Weights of a small GPT-style language model, trained from scratch on English Wikipedia: MLP 1024 ReLU, learned positions.
Each number is 128 + 32 x the weight over its row's rms, rounded and kept within 0 to 255. Layers, rows and columns count from 0. The size above them is the row's rms in percent of the matrix's.

# layer 5 attention key, 256x256, rms 0.038, rows 25-63, columns 64-127
size [107 110 114 108 109 100 112 111 116 109 112 114 109 102 111 112 100 119 114 115 118 113 112 107  98 111 115 101 108 115 110 108 102 106 106 113 120 116 109]
[[151 115 128 111  97 106 200 123 122 109  78 166  95 170 116 131 106 106   7 133 111  99 143 101 106 119 108 104 160 106 114 124 107 130  91 111 118 114  97 168 103 143 150 167 195 121 119 147  86  98  92 105 133 166  98  94 107 118 103 133  95 116 112 132]
 [102 129 152 128 146 121  65 159 149 158  88 132  89 115 124 130 114 104 138 135  50 139 144  71 137 165 131 115 101 138 110  78 117 144 128 111 144 100 165  83 162 136 143 118 123  99 184  94 123 133 115 127 176  95  99 117 120 145 155 186 118 207 132 219]
 [163 100 119 175  56 156 148 121 121 171 104 102 141 124 127 148 101 168 112 143 171 137 109  98 108  85 127 185 132 130  79 142 104 143 170 103 131 116  97  93 133 142 149 117 113 120  68 127  92 123 177 118 105 130 163 116 129  10 124  88 103 182 141  40]
 [116 121 131 131 124 117 193 125 154 164 140 114  80  96 141 130 127 100 147  69  85 131 141 108 148 134 116 156  95 140 143 123 147 126  99 120 136 133 181 191  24 157  70 207 230 135 189 115 150 128  98 134 180 147  75 155  92 171 139 125 138 158 138 150]
 [136 138 109 152 114 116 104 115 130 159 161 107  67 168  70 163 137 123 171 133  88 124 173 129 112 106  97 104 108 131 152  64 157 136  67  93 155  78 219 171 141 171 101 117 136 107 196  75 104 148 140 117 107 140 168 168 168 148 167 185 113 138 143 124]
 [150 116 112 118  94  93 115 142 136 183 113 117 120 128 136 133 139 188 109 110 221 175 130 160  74 119 153 159 161 155 115 116 113 106 131 145 153 155 105 131 137 136 131 101 113 140 110 128 120 159 198 120 132 136 167 136 176  62 108  93  85 156 169  57]
 [111 149 114 138  37 141  55  94 115 108 119 177 161 125 104 140 144 112 213 113 132 146 124 153 148 145  40 150 107 106  72 121 143 140 119  72 183 118 120 159 199 186 114 120  55 178 108  63 138 161 150 130 151  81 164 133 116 131  97  96 122 105 140 144]
 [146 135  98 127 174 133 170 157  96  74  87 188 131 124 145 143  91  68  25 166 172 132 178 144 114 127 164 116 132 166 157 123  57  97 112 101 124 153 142 192  67 182 182 100 162 110 138 117 131 139 147 139 109 112 102 148 149 156 122 142 131 113 114 132]
 [150 113 127 174 182 136 158 180 185 138 149 115 118 134 149 138 153 149 116  72  78 116 157  50 142 104 110 169 128  95  85 138 163 132 145 135 140 108 117 148  38 107  80 222 144 164 102 130 126 144 105  70 132 106 133  87  64 136  73 111  89 126 147  79]
 [167 129 104 131 116 158 145 105 188 135 141 120  93 156 166 110 143 115  96 134 118  71 170 136 100  93 120 130 139 109 200 139  78 115 170 133 114 136 151 128  86 143  94 146 169 117 114 161 131 141 177 104  82 146  91 154  90 155 138 120 177 160 151 170]
 [107 131 192 134 157  50 148 111 150 136 138 118 144 138 175 115  68 122  92 105 143 123 149 151 182 137 111 113  98  90 145 184  84 114 111 126 108 132  99 173 109 119 179 176 127  99 143 164 119 103  82 128 103 155  70  96 129 152  89 130 164 101 158 127]
 [202 132 110 166 147 139 174  83  98 117 111 173  99 139 132 145 159  98 141  92 154 148 165 188 105 205 197 117 222 143 126 152 167 157 106  94 121 122 124 166 122 103 128 155 150  79 131 132  98 105  98 143  63 191  37 103 112  78 127 140 106 109 123 136]
 [144 155 108 115  99 113  92  61 111 177 102 140 174  94 133 185 179 148 227  93 138 134 147 178 109 109 183 107  89 132 138 100 201 126 144  92 195 147 175 142 145  96 113 109 135 187 158  67 157 143 132 160 104 162 144 125 178 164 153  93 142 110 127 116]
 [108 138 121  76 146 128 135 113 129 163 139 182 114 107 104 132 137 168 137 153 183 181  69 176  83 171 141 168 206  98 133 175 126 164 118 188 111  84  95 159 155  85 140 143  61 112  99 141  67 145 186 135 114 137 104 154 182  59 133  61 100 156 143 158]
 [ 81 144 101 106 107 115 157 116 170 117 112 114 117 117 160 119 106 138  82 137 144 185 123 121 124 105 140  99 149 107 165  84  64 132 107 159 121 160  90 109 112 158 187 127 192 205  70 160 152 104 140 100 106 124  61 114 160 102 163  72 147 157 119  99]
 [135 131 107 114 101 171 126 112 138 165 133 159 104 144  83 176 143 141  59 136 116 119 117 156 133  50 158 111  73 144 138  30 130  57 121 144 144 144 107 115 100 164  83 190 208 147 118 102 167 166 114 160 154 176 184 117 101  77 186  57 148 142 195 135]
 [125 145 153 179  89 122  67 125 117 143 143 155 157 148 135 131 125 158 195  58 142 110 137 154 137 125 133 155 153 115  91 164 207 158 125 134 145 124 142 166 162 136 138 122  61  71 150  74  74 110  90 175 121  70 160 116 169 107 112 161 106 130 136 133]
 [132 135 117 166 166 104 137 135  81  84  90 120 100 123  62 151  94 103 131 139 119 145 133  86  94  89 138 125 163 141 122 109  90 127 134 138 110 107  85 182  83 123 114 150 223  95 167 143 138 142  85 140 107 174 121 125 181  58 134 122 120 100 143  91]
 [ 89 177 111 155 153  73 135 147 179 157 117 109 111  95  97 118 167 100  96 210 108 100 159 108 115  95 176 136  82 127 162  90  48 115 157 101 110 127 104 117  77 135 144 126 182  81 151 117 129 142 118 140 120 106  86 128 144  92 143 121 117 169 126  85]
 [ 91  94 141 143 169 157 171  72 159 102 200 142  86 104 133  95  97 103  96  93 124 118 173  98 139 164 141 173 112 118 117  96  51 112 141 157 110 162  53 182  21 149 112 157 181 130 141 163 103 141 104  97 125 172 113 124 127 103 132 120 186 143 165 104]
 [128 113 138  69 144 132 141 106 105 157 195 140 147 119  71 131 149 132 156 114 114 148  90 201 126 107 177 149 157  96 129 154  65 102 128 153 130  96 161 105 149  94  75 163 157 156 143 130 144 155 116 139  72 124 133 132 146  92 183  82 136 157 119 134]
 [117 108 107 139 132  63 147 125 117 185  57 140 116  98 160 151  76 101 115 155 105 113 141 113 164 168 110 128 105 128 150 149 160  87 173 106 100 145 124 166  86 142  64 135 155  98 116 158 109 161  89 120 127 100 119 110  85 216 144  84 130 144 129 194]
 [123 104 131 109 142  97 143 123 101 110 137 141 117 155 110 146 135 110  82 173 113 106 147  67 109 163 121 102 115 126 136 117 111  91  86  63 135  97 124 154 122 154 139 129 197 163 128 131 139 113 111 100 155 184 137 115 113 114 134 162 180  91 117  81]
 [ 96 154 125 111  75 132 129 109 115 188 139 127 148  94 135 117 116 175 129  85  81 128  65 163 109  99 146 132  82  90 109  73 172 130 138 179 128 127  90 109 145  81 151 157  78 143  93 119 125 162 121 170 126 152 170 130 162  75 142 105 123 157 173 203]
 [158 145 112 100 133  76 147 123 134 162 144 110 118  85  91 177 192 188 171 139 124 150 112 181 120 138 201 106 159  69 152 161 137 140 125 177 137 130 164 148 153 121 118 124 178 177 164 129 170 133 168 102  84 129  90 154 205 123 114  61 137 133 136 112]
 [110 122 141 106  95 113 147  75 168 176 115 101 155 186 151 110 128 166  97 151 141  94 124 122  66  60 124 174 145 145 141 160 112 157 157 130 147 158 111 131 174 154 155 111 169 158  82 119  69 162 178 115 132 132 107  99  80  78 139 120  90  79  92 126]
 [145 122 152  95 132 101 147 153 157  67 131 100 110  95 133 157 134 164 131 151 165 114  53  96 119 117 148 136 133  99 193 121 101  97 152 137 104 115  99  67 124  92 113 133 147 185 143 162 201  75 156 117 141 184 133 118 113 152 138  88 152 111 159 101]
 [145  89 114 147 134 153 159 141 166  91 122  83 123 142 120  76  95 103  56 173  97 108 148  64 140 103 102 134 122 125 122 130  92 150 119  91  78 104 163 160 120  92 174 148 178 103 146 163 118  89  86 126 136 161  85  95  96 118 147 170 137 133 117 137]
 [156  97 124  92 135 119 121  96 112  74 135 140  92  62 108 134 123 114  78 162 163 200 176 113 101 155 160 157 139 134 167  85  42 100  97  88 122 104  84 125  25 144 114 127 160 172 170 149 145 109 118  86 131 145 133 151 134 111 145 122 154 164 124  52]
 [125 157 112 111 171 178 179  95  94 131 176 148 104 132 137 144 119 165  30  96 151 104 121 182 106 117 134  97 131  84 100 124 125 111 108 155 135 156 141 123 101 116 134 118 173  65  52 123  98 101 132 185 130 120 137 142 169  88 132 184  93 149 116 163]
 [117 127  90 179  81 109  72  82 149 144 151 117 124 130 133 122 123 124 231 164 160 159 147 138 145 165 136 120 133 129 104 146 208 131 116  93 160 130 112 141 203 144 156  78  88 105 125  63 119 140 153 165 117  96 139 122 158 117 168 124 133 148 133 143]
 [128 115 117 123 135 134 169 108 117  92 106  85 123 130 108 114 130 117 104 117 144 142 174 162 101  62 117 126 122 139 110 123 102 141 137 145 135 157 164 169 175 101 133  99 142 155 159 150 125 115 144 129 182 115  84 124  96 150 131 168  86  88  98 125]
 [122 134 148  91 119  96 178 102 154  91 146 144  89 109 124 142 112  69  46 120 142 171 176  65 131 151 167 116 120 112 119  78  83 108 118  95 139 117 110 166  97 117 102 159 183 136 157 108 148  40  88 116 130 170  81 124 132 121 117 148 142 151 117 151]
 [106 131 199 110 132 140 165 174 110 123 137  99 143 150 113  85 156 117  49 146 146 132 133 109  92 106 128  86 151 125 130 101  43 144 134 127 133 148 124 107 128 177 129 162 194 164 126 135 159 115 135  88 106 136 116 138  66 152  88 145 188 150  98  76]
 [101 158 136 148 108 160 140 136 108 162 154 147 110  94 141  85 147 185 164 102 197 168  81 190  81 119 124 117 195 140  90 172 105 144 122 164 165 184  65  80 138 124 139 120  68 115 103 118 121 139 161 107 112 102  98 146 146  95 114 106 143 136 135 111]
 [114  94 163 112 124 107 163 102 169 107 137  74 146 128 136 103 113 132 163 154 187 210 102 120 125 102 129 111  94 122 126 153 165 140 112 127 148 106  46  95 211  78 126  80  87 153 101 119 126 125 122 143 133  72 182 131 101 103 133  52  82  64 123 133]
 [130 106 132 131 132 156 158 101  70 109 166 126 139 126 118 122 121 103 115 122  89 129 134 134 150 111 201 129  50 179  84  89  68 103 145  98  85 109 177 150  93 141 118  73 179 172 105 146 144 185 108 107 126 162 203 100 162 102 143 159 119  99 116  67]
 [167 146 136 107 110 131 192 152  89 116 130 133 114 134 127 147 104 132  76 112 143 122  65 123 139 167 142 122 166  94 114 135 133 117 152 174  91 134 115 113 124  82 159 150 138 136  76 180 106  95 103 140  57 162 136  63 167 108  69 115 152 112 147 119]
 [147 171 121 128 123 140 141 184 148  89 159 153  70 103 120  87 182 165  57 180 110 159  97 153  75 107 152  99 123 139 144 135 113 185 108 199  84 148 122 128  80 121 165 186 139 132 101 171 140 161 208 109 143 196  56 148 152 160  81  96 163 147  87 164]]
# layer 5 attention query, 256x256, rms 0.0402, rows 26-63, columns 64-127
size [107 116 111 106 103 116 108 114 118 115 106 118 104 114 113 103 117 114 116 117 112 119 111 100 110 115 112 108 115 113 107 102 106 111 113 119 114 112]
[[ 82 125 161 128 151 130  71 151 134 155 128 116 116 113  97 170 101  97 138 158 124 115 205 112  93 138 156 121 138 156 154  98 137 141  81 122 138 107 143  92 103 127 103  66 135  88 220 124 124 111 135 104 188 126  95 100 102  95 117 206 132 163 160 184]
 [ 70 140  89 121  62 135 126 179 143 139 109 115 124 131 137 123 133 124 123 121 142 128 111  84 139 145  87 142 104 186 123 178  89 127 171 128  96 163  91 122 134 131 207 104  96 143  54 172 104  89 128 138 148 153 127 130 171  83 137  78 103 147 117  64]
 [100 133 104 137 143 165 147  97  69 145  77 149 100  94 110 122 159 135 188  44 133 138 120 107 146  98 118 113 114 153 140 159  83 162 112 158 119 123 162 154  51 133  89 119 154  72 175 105 156 154  99 127 183 103  94  78 131  94 166 137  86 141 133 163]
 [104 116  97 163 166 118  97  94  82 129 163 129 107 189 140 193 162 125 148 107 136  66 144 141 141  89 152  93 158 148 167 117 166 172 132  89 141  82 187  91 147 154  50  90 145 116 224 119 180 165  95 104 115 124 147 185 101 104 174 130 134  76 102 149]
 [152 142  85 102 133 120 126 151 113 109  88 150 103  87 134 122 165 129 141 138 152 220  72 121 127 193 147 142 130 143 130 163  93 110 140 170 103 142 122 101 135 131 168 127  76 142 195 172  83 108 182 110 136 100 141 118 159  22  96 107 134 143 131 108]
 [154 152  90 116  40 127 135  96 104  56 194 198 160 169 156 111 146 108 147  77 151 127 115 128 129 153 105  76 197 163 109 107 115 114 137 110 152 175 128  80 126 170  79 109 150 173 108 127 129 124  97  83 148  64 151 108 113  85  57 158  98  36 125 126]
 [193 117 119 129 132 153 155 172  95 118 109 151 143 106 163 171  84 159 158 162 133 132 124 146 169 116 150 146 129 158 150 157 124  75  97 174 126 122 169 185  89 197 135 135 100 123 157 115 152 113 127 132 108 140 142 128 168 108  78 143 146 147 104 141]
 [ 73  94 104 160 171 196 150 152 145 149 126 145 100 145 108 126 188 131 147  29 101 135 148 138 146  77  79 156 103  81 103 164 175 162 156 126 107 120 119 174  74 109 113 141 143 127 129 136 123 153  86 116 119 151 153 179 125 141 114  91  88 117 158 106]
 [146 158 117 131 105 143 128  52 194 161 146 176  98 146 202 194 139 153 148 134 139  69 143 140 103  89 169 123 162 149 168 139 146 113 140 135 138 169 184 126 146 123 134 158 109 114  96 120 140 153 124 127  72 187 138 181 132 159 166  94 120 147 129 109]
 [156 106 161 165 156  28 159 130  89 167 113  96 160 128 140  81 113 143 179 111 141 141 166 138 164 144  95 126 114  82 101  92 121 154 103 174 151  82 105 141 118 103 165 138 122 143  86  98 186  92 116 135  61 142 128 120 162 131 132 127 118 114 137 178]
 [125  99 183 148 156 163 202 110 103 119  80 125  82 158 116 118 156 135 167 104 161 164 137 170 144 195 131 141 186 129 128 131 127 162 115 105 100 126 111 162  94 117 154 155 121 141 136 159 143 104  79 173  88 182  83  97 140 157 125 106 109 157 138 148]
 [152  95  90  88 117 114  97  52 142 101 123 134 148 103  69 168 123 124 154  96 121  79 117 114 134 153 148 119  93  81 168  88 112 136 188 125 143  88 186 151 108 101 132 146 148 173 187 128 103 114 112 101 169 146 131  47 112 140 148 118 155 119 133 145]
 [ 99 132 130 119 159 123 156 145 186 133  77 129 158  68 122  98 145 126 134 124 127 169  75 142  83 208 117 132 130 129 101 147 111 105 116 134  53 125 108 140 142 103 152 147  89 154  86 229 100 151 103 156 127 127 125 136 149 137 135  92 150 149 112 118]
 [139 166  98 110 169 126 106 102 172 151  91 118 133 110 112 143 133 161 142 180 122 131 109 109 107 125 180  81 143 169 146 120  71 139  79 144 154 137 124 141 126 102 173 145 152 125 147 145 169 128 139 209 117  94 153 174  82  94  48  56 102  84 167 117]
 [140 112 120 131  94 132  91 120 106 189 138 114 122 103  98 115 153 160 136 149 133 122  29 153 145 109 140  95  74 149 128  93 139  97  94 149 129 142 120 132  94 115  94 170 145 145 117 122 138 146  77 186 144 113 158 146  64  71 168  71 104 156 168 187]
 [126 119 136 162  70  62 120 124 106  96 140 130 127 211 147 107 107  92  70 109  58 114 168  79 126 197 124 117 106 140 120 124 151 162 160 117  77 118 153 119 126 169 119 133 118 172 146 170  89 118 117  83 132 123 125  93 138 118 132 188 113 124 107 153]
 [112 152 102  92 173  83 142 122  84 160  93 139  52 124 113 130 107 117 160 138 142 176 127  97 128 102 116 181 143 178 153 126 154 133 121 150  93 133 113 174  68 118 138 111 169 103 154 164 183 108 107 126  75 167  98 112 206 135 111  94 135  79  84 144]
 [ 94 155  90 143 155 103  77 152 156 103 147 126 161  20  98 143 132  98 132 155 117 144 193 146 123 132 164 158  56 138 149 116 106 112 164 132 115 152 120 130  95  88 208 110 101 107 183 128 127  99  99 153  98 149  84 151 169 150 156 155 119 222 160 158]
 [123 134 148  97 151 133 157  88 117 129 121 136  85 110 175 120  79 136 100 141 123 177 133  67 116 140 201 136 121 151 135  67  95  97  96 167 132 167  75 177  90 155 140 181 110 103  99 125 152 108  98  85 121 165 168 125 137 113 105  68 136 138 132  88]
 [155 157 156  66 197 154 165  85 111 121 150 111 162 117  99 144 117 105 123 138 143 130  77 189 132 176 160 143 116 106 125 165  54 132 150 135  74 120 106 141 166 107 132 153 143  99 108 175 119 168  89 196 129 121 143  92 126 119 171 137 181 165 123 133]
 [119 167 149  71 183 111 147 118 130 157  52 153 114  93 144 160 101 122 150 112  88  96 156 127 134 140 116 138 104 108 163 162 155  85 152 114 171 141 114 161  72  87 112  98 117 104  96 121  97 151 113 144 177 129 116 101 179 140 181 128 103 208 182 144]
 [125 122 156  76 175  75 114 118  89 181 142 101 130 149 163 159 124 151 177 120 164 132 120 114 121  61 129 196 153 166  84 101  98 100 100 151 149  92 126 157 165 157  91  87 134 118  91  76 162 167 127 134 138 184 173 163 134 130 168 116 138  81 135 146]
 [150 129 119 122 101 103 107 100 167 197 185 114 133 120 124  87 121 141 120  76 124 112  73 124  91 153 118  97  79 116 107  90 173 127 125 142  92 132 105 160  93  71 163 190 120 134  59 158 115 168  94 174 116 145 130 127  93  88 175 101 116 119 127 155]
 [112 149 106 103 172 101 160 110 182 122 106  88 114  53  52 140 157 156 148 101 100 148  87 190 177 144 175  94  81 103 137 216  87 109 113 142  79  88 149 187 143  95 174 135 118 140 161 184 148 145  93 150 146 133  98 102 174 151 128 133 137 158 106 171]
 [ 78 141 154  74  77  89 157 128 141 145 106 135 169 194 138 106 155 125 114 121  88 156 129 127 130 104 117 157  93 158 130 181  82 165 134 156  95 123 139 152 133 137 179 113 119 193  93 124  16 145 146 164 122 155 165 139 109 103 132 113  93  85 124 146]
 [167  99 150 124 131  95 126  91 145 132 134 110 139  37 171 128 133 158 152 109 152 143  48 113 121 116 148 136 128 102  92 100  96  62 152 174 152 121 124 111 162  90 126 144 108 120 135 108 159 144 169 158 131 112 107  98 154  84 151  62 136 148 159 146]
 [135 167 119 187  98 102 135  95  68 152 176 122 117 146 153 139 108 137 132 158 153 110 159 111 110  60 111 137 170 147 126 132 150 133  81 103 157 104 118  81 157 104 179  94 139  65 131  91 187 107  97 142  84 147  58 179 102 113 148 115 107 100 107 126]
 [103 106 152  87 149 139 123 145 101  78 137 147 143  63 140 182 121 148 153 124 179 201 101 146 136 166 182 161 168 140 168  81  56  85 124 128 143 142  88 100  94 139  99 116 117 110 152 119 162  99 110 133 129 139 166 160 146 214 138  80 159 128 161  74]
 [154  73 123 122 106 144 141 125 101 125 168  82  56 169 124 147  97 152  85 118  80 127  80 139  75 150 100 191  82 136 101 151 124 118  74 172 103 126 148 172 159 170 145 171 124  98  59 136 163 125 116 165 124 173 188 163  75 116 148 113 157 149  95 156]
 [105 130  92 141  97  94 143 107 179 104 126 137 148 154 156 156  87  97  99 191 137  94 168  73 156 163 131 130 154 142 111 165 154 106 167  84 106 125 123  95 157 143 126 102 145 171 172 188 121  91 142  85 178 156  83  92 121  87 142 176 161 170 127 120]
 [132 117 156 140  41 130 139  83  53 150  86 140 126 136 133  82 128 153 111 128 110 198 138 152 121  92 159 164 113 141 139 131  38 125  99 158 139 107 172 162 103 128 106 116 118 117 131 102 105  84 106 148 117 125  87  77 154 114 109 126  92  92  62 145]
 [118 131 129 165 141 102 149 103 117 117 172 117  93  88  75 125 134 146 167  72 171 174 116 137 116 123 129 130 152 125 132  83  70 177  70 132 167 166 105 163 101 127 129 144 151 105 116  89 175 101  77 127 156 133 137 138  99 124  99 110 104 126 134 175]
 [ 90 143 182  82 124 141 125 169 105 164 104 126 118 118  85  83 139 136 148 159 154 140 129 192 119 106 138 103 112 149 131 114  96 152  59 146 181 109 124 129 161 188 173 105 124 126  82 100 133 118 135 139 141 134 170 153 138 120  93 104 152 138 162 129]
 [106 115 152 113  81 152 164 130 127  98 125 132 139 100 109  76 136 107 118 148 106 168 108 128 133 215  80 120 128 113  97 119 128 147 146 204  93 122  76  97 147 149 172 186 110 171  80 167 123  49 127  86 116 157  87 111 153 103  87 138 137 145  94 108]
 [107  64  71 145 119 123 146 143 163 107 164  99 130 146 148  84 120 144 140 174 146 210  86 125 166 147  73 137 129 105 125 165 136 159 148  94 142 125  78  94 183  27 129  70 119 112 150 130 107 129 105 101 114  48 138 139 121  88 102  72 117  55  85 119]
 [144 173 174  77 119 156 132 162  90 162 128 124  92  91 120 134  94 131  88 148 130 123 103 136 166 104 178 150  80 154 128  93 120 134 109 137 136 149 196 168 123 137 184 113 152 161 117 110 136 179 139 132 106 181 150 153 171 124 117 123 152 167  95  86]
 [179 158 123 107 132 115 168 139 127 144 121 111 113 146 113 124 124 132 148  88 112 103  95 139 140 155 118  83 126 104 109 158 157 138 110 118 109 129 127 160 167 121 196 185 126 127  43 156 135 130 112 196  83 163 154 132 150 154 124 106 111 151 168 132]
 [162 161 102 200 118 158 141 129 186 145 132 142 133  31  74  87 239 125 110 132  92 125 131 173 109 108 169  95 122  92  86 111 182 150 126 168  87  98 169 146 150 164 169 156 134 166 141 141 139 163 151 124 109 147  97 202 174 114  77 106 119 167 129 155]]
# layer 5 attention value, 256x256, rms 0.0261, rows 0-13, columns 64-127
size [114 107 111 111 108 106 108  97 102 103 110 111 111 111]
[[132  90 116 124 172 120 132  90 140 119 132 126 105 162 116 173 113 145 130 130 105  95 137 116 119 104 153  42 122 172  90 165 177 167 151  71 130 124 205  88 123 115 117  79 137 131 160 149 152 120  83  57 170 132 155 119 108  75 158 143  59 126 116  96]
 [153  80  84 140 102 147 135 123 109 119 129 107 150 122 163 102 154 161 143 136  88 143  79  73 142 149 193  87 116 157 166 208 175 148 111  97 155  38 107 142 140 107 129 122 107 137 110 116 190 126 124 129 148 130 167 111  87 123 132 111 150 165 115 133]
 [119  91 138 115  70  77 150 158 160 157 136  86 151  90 163 145  78 127  89 173  99 172  89  95 147 131 140 140 105 177 121 157 178 173 122 146 149 153 137  81 107 177 187 156 126 175 128 128 129 123 176 100 113 165 108 145 106  72 120 102 102 124 133 150]
 [ 91 105  96 144 188 106 131 125 144  94  69  59 134  99 109 185 109 166 119 162 164  99  85 153 152 166 117 143 118 138  87 134 140 168 113 142 132  84  99  58 110  73  97 136 165 109  96 144  91 121 112 196 156 130 158 132 174 133 134  57 112  93 110 134]
 [146 128 131 138 132 215 192 114  73 123 185 149 164 137 117  47 142 140 137  91 100 139 116 179 132 109 163  97 114  98 157 147 171 154 121 108 125 107 187 111 126 120 111  86 130  52 153 111 107  95 132 113  80 149 181 156 114 148  44 120 133 157 138 106]
 [ 94 132 109 120 158  68 120 102 181  78  95  98 187 135 106  97 110 121 144 138 147 142 101 112 134  91  80 209  69 118 148 120 106 114  65 105 121 205 149 124 140 148 104 138 146 176 153 147 167 153  96 112 157 124 136 179 130 132 152 130 115 114 106 160]
 [ 88 150 163 102  91 130  93 170 161 114  40 107 120 106 170 127  97 119 140 156 117 100 127  89  98 134 141 148  95 149 158 121 154  78 115 148 126  46 123 124 174 151  83 118 136 117 147 123 139 115 129  95 150 155 116 100 108  96  97 121 116  79 127  79]
 [ 81 131  94 154  94  63  88  82 104 104 101 138 146  51 111 159  96 124 140  97 130  86  96 131 165 103 156 153 160 169  50 158 145 110 158 109  95 101 123 146 124 103 181 153 134 152 145 139 178 144 127 106 106 147 101 120 152 157 170  84 138 157  98 139]
 [148 167 129 139  84 152 142 157 109 109 126 106 125 118 160 185 131 136  80 149  92  99 134  90 154 201 175 142 138 141 110 109 130 108 110 101 115 109 126 143 110 163 119 114 184  91 102 134  64 102 133  99 168 131 122 155 105 124 151 137 139 102 153 158]
 [109  99  75  85 162 134 178 117  92 159 155 106 126 150 120  79 160 149 169 119 168 116 141 134 161  83 105  27 109 121 143 172 135 186 135 122 101 143 177 147 150 145 185  81 125 125 104 142  93 137 150  88 160 107  88 122 190  87 174 114 153 114  90 144]
 [134 175 129 120 161 124 147 153 164 133 164  98 117 124 161 114 111 131 113 170  98 131 126  94 127 127  75 158 101 123 216 124 141 153 144 147 132  82 153 117 218 115  83 150 150 163 158 154 105 104 146  97 161 118 127  66 150 217 119 160 160 146 117 116]
 [161  97 142 145  89  86 128  91 131 156 166 106 172 125 156 146 140 158 107 181 125 100 132 111 112 177 134  78 151  45 196 110  89  88 143 151 145 105 112 122 101 104 102 137  96 157 158 121 136 119 117 151 109 137 140 149  92 151 131 154 119 133  68  79]
 [183 164 130 148 143 214 133 106 119 162 163 128 175 140 129 108 114 125 129  99 100 173 100  89 110 156 188  92 164 130  78 175 109 131 143 141 145 136 147 134 119  75 154 133 104 142 131 118 101 155 182 100 103 139 136 144 112  59 148  96 110 150 161 117]
 [150 133 162  70 107 142 161 156 121 154 140 112 118 168 145 126 159 139 110 157 171 143 126  61 157 153 122 154 171 142 137  50 156 131 124  90 111 170 100 131  91 120  98 166 135 163 135 135 152 148 122  98 146 184 141  82 135  73 152  68 187 154 140 101]]
# layer 5 attention output (transposed), 256x256, rms 0.0407, rows 0-13, columns 64-127
size [119 113 111 113 110 105 110  94 105 108 111 114 112 112]
[[ 84 194 185 112  92 127  93 118 105 152 120 110 137 124 125 107 135  89  97 143 144 148 136  91  98 162 138 220 133  70 116  89 105  69 131 126 109  75  33 167 164 155 116 150 137  98 160 138 104 119 125 117  99 124 100 135  91 166 125 132 153 145 126 158]
 [ 76 154  95 134 130 116 122 161 146 112 125 142 191 118  71 148  88 143  92 141 111  93 134 155 115  91  53 155 113 124 140  90 110 125 149 169 101 162 158 144 116 142  72  99 168  86 122 173  93 154 160  92 139 155 128  93 135 129 138 162 112  85 140 134]
 [107 200 145 137 130 176 116 117 103  93 120 186 137 101 104 134  90  99 199 134 131 110 121 135 106 181 154 132 107  96 192 128 119 108 185  42  75  91 128 129 163 109  68  73  99 138 126 184  97 115 122 113 134  76 145 115 127 190 114 151 171 144 136  88]
 [152 109 130 101  68  98 135 142  99 111 150 146 112 103 165  95 126 108 178 104  93 173 172 102 134 125 172 102  83 148 119 146 145 115 117 111 140 195 174 173 172 228  86 144  88  94 135 134 145 142 168 111 144 100 169 127 133  98  98 231 137 135 112  96]
 [ 68 120 124  85  84  91  65 120 157 118 150 104 187 144 149 147 120 138  94 104 136 114  96 102 110 125  81 135 156 171  94 151  95  88 121 139 170 130  78 141 105 109 135 141 134 155  98 153 125 174  98 101 174 100  63 156 132 100 211 178 120 172 148 145]
 [138 147 141 106 132 168 134 137 119 176 118 170 113 162 163 154  98 103 105 119 103  79 128 123 109 143 140 121 152 136 127 172 117 198 164 157 158  70 129 114  78 116 172  98  89 102 126 122 139  95 146 149  90 106 107 119  98 147  84 137 120 133 178 112]
 [166  93 171 157 147 100 143  51 117 171 171 143 175 150  99 136 172 130 132 112 121 127 189 113 141 148 126 175 124 157  81 153 204 150 126 101 136 135 183 174 125  77 121  95  51 174 109 137 128 116 103 155 130  88 140 104 103 186 115 189 123 172 171 117]
 [176 146 141 156 152 149 173 136 157 152 145  93 118 190  94 154 142 177 160 141 151 168 150 112 108 139 103 131 168  62 166  90 111 154 129 101 124 143  86 153 179 104 103  86  82 138 141 128  70 110 153 160 158 104 163 152 151 155  20 161 124 126 118 132]
 [139  72 129 117 140 116 151 104 124 164 129 165 107 162 132 126  97 143 176 121 144 166 146 137 146  96  89  89  95 104 152 154 183 179 113 113 117 121 124  49 116  61 158 113  49 164 144 179 188 158 110 177 105 147 112  54 120 102 142  86 143 129 111  34]
 [119 117 119 176  79 167 101 148 167  70  88 133 128 100 154 125 121 146  95 138  96 123 135 149 101 113 170 194 168 115 141  83  45  99 113 124 172 135 134 142 165  94 165 155 149 103  83 102 209 136 187 128  79 145 173 130 131 185 125  96 135 145  99 102]
 [144 150 119 151  52 191  54 143 143 113  51 147  98 120  86 145 138 138 116 136 159 137 142 137 115 116 194 117 150 117  86 116 118 124 122 128  97 168 116 115  69 169 209 174  90 104  72 113 167  92 133 188 129  99 102 148  68  97 150  90  95 104 135 150]
 [ 98 143 179 145 106 182 107 212 134  70  75 124  91 155 119 150 141 105 108  68 113 191 112  98 110  75 131 159  89 168  82 162 156 183 114 127  86 163 130 133 174 136 141 165 129 129  89 130 117 150 119  73 129 119 133 107 125 103 146  77 133 106 164 147]
 [ 98 109 181 135 142 117 167 158 123 108  82  97 122 156 114  70  75 165 159 139 167 112 159 157 140  98 114  70 117 130 148  73 105 118  86  94 148 157 151 138 152 191 125 118 129  96 150 189 120 117 142 163 125 140 114 182 118 139 141 107 131 142 123 147]
 [155 136 120 137 135 139 138 126 136  73 101 142 109 141 107 104 128 108 158 149  66 147 141 106 110  98 150 135  11  83 145 177 124 132 158 156  78 122 106 115 163 101 182  89 115  89 107 159 101  78 153 112 105  93 116 129 100 177  94 204 123  84  75 162]]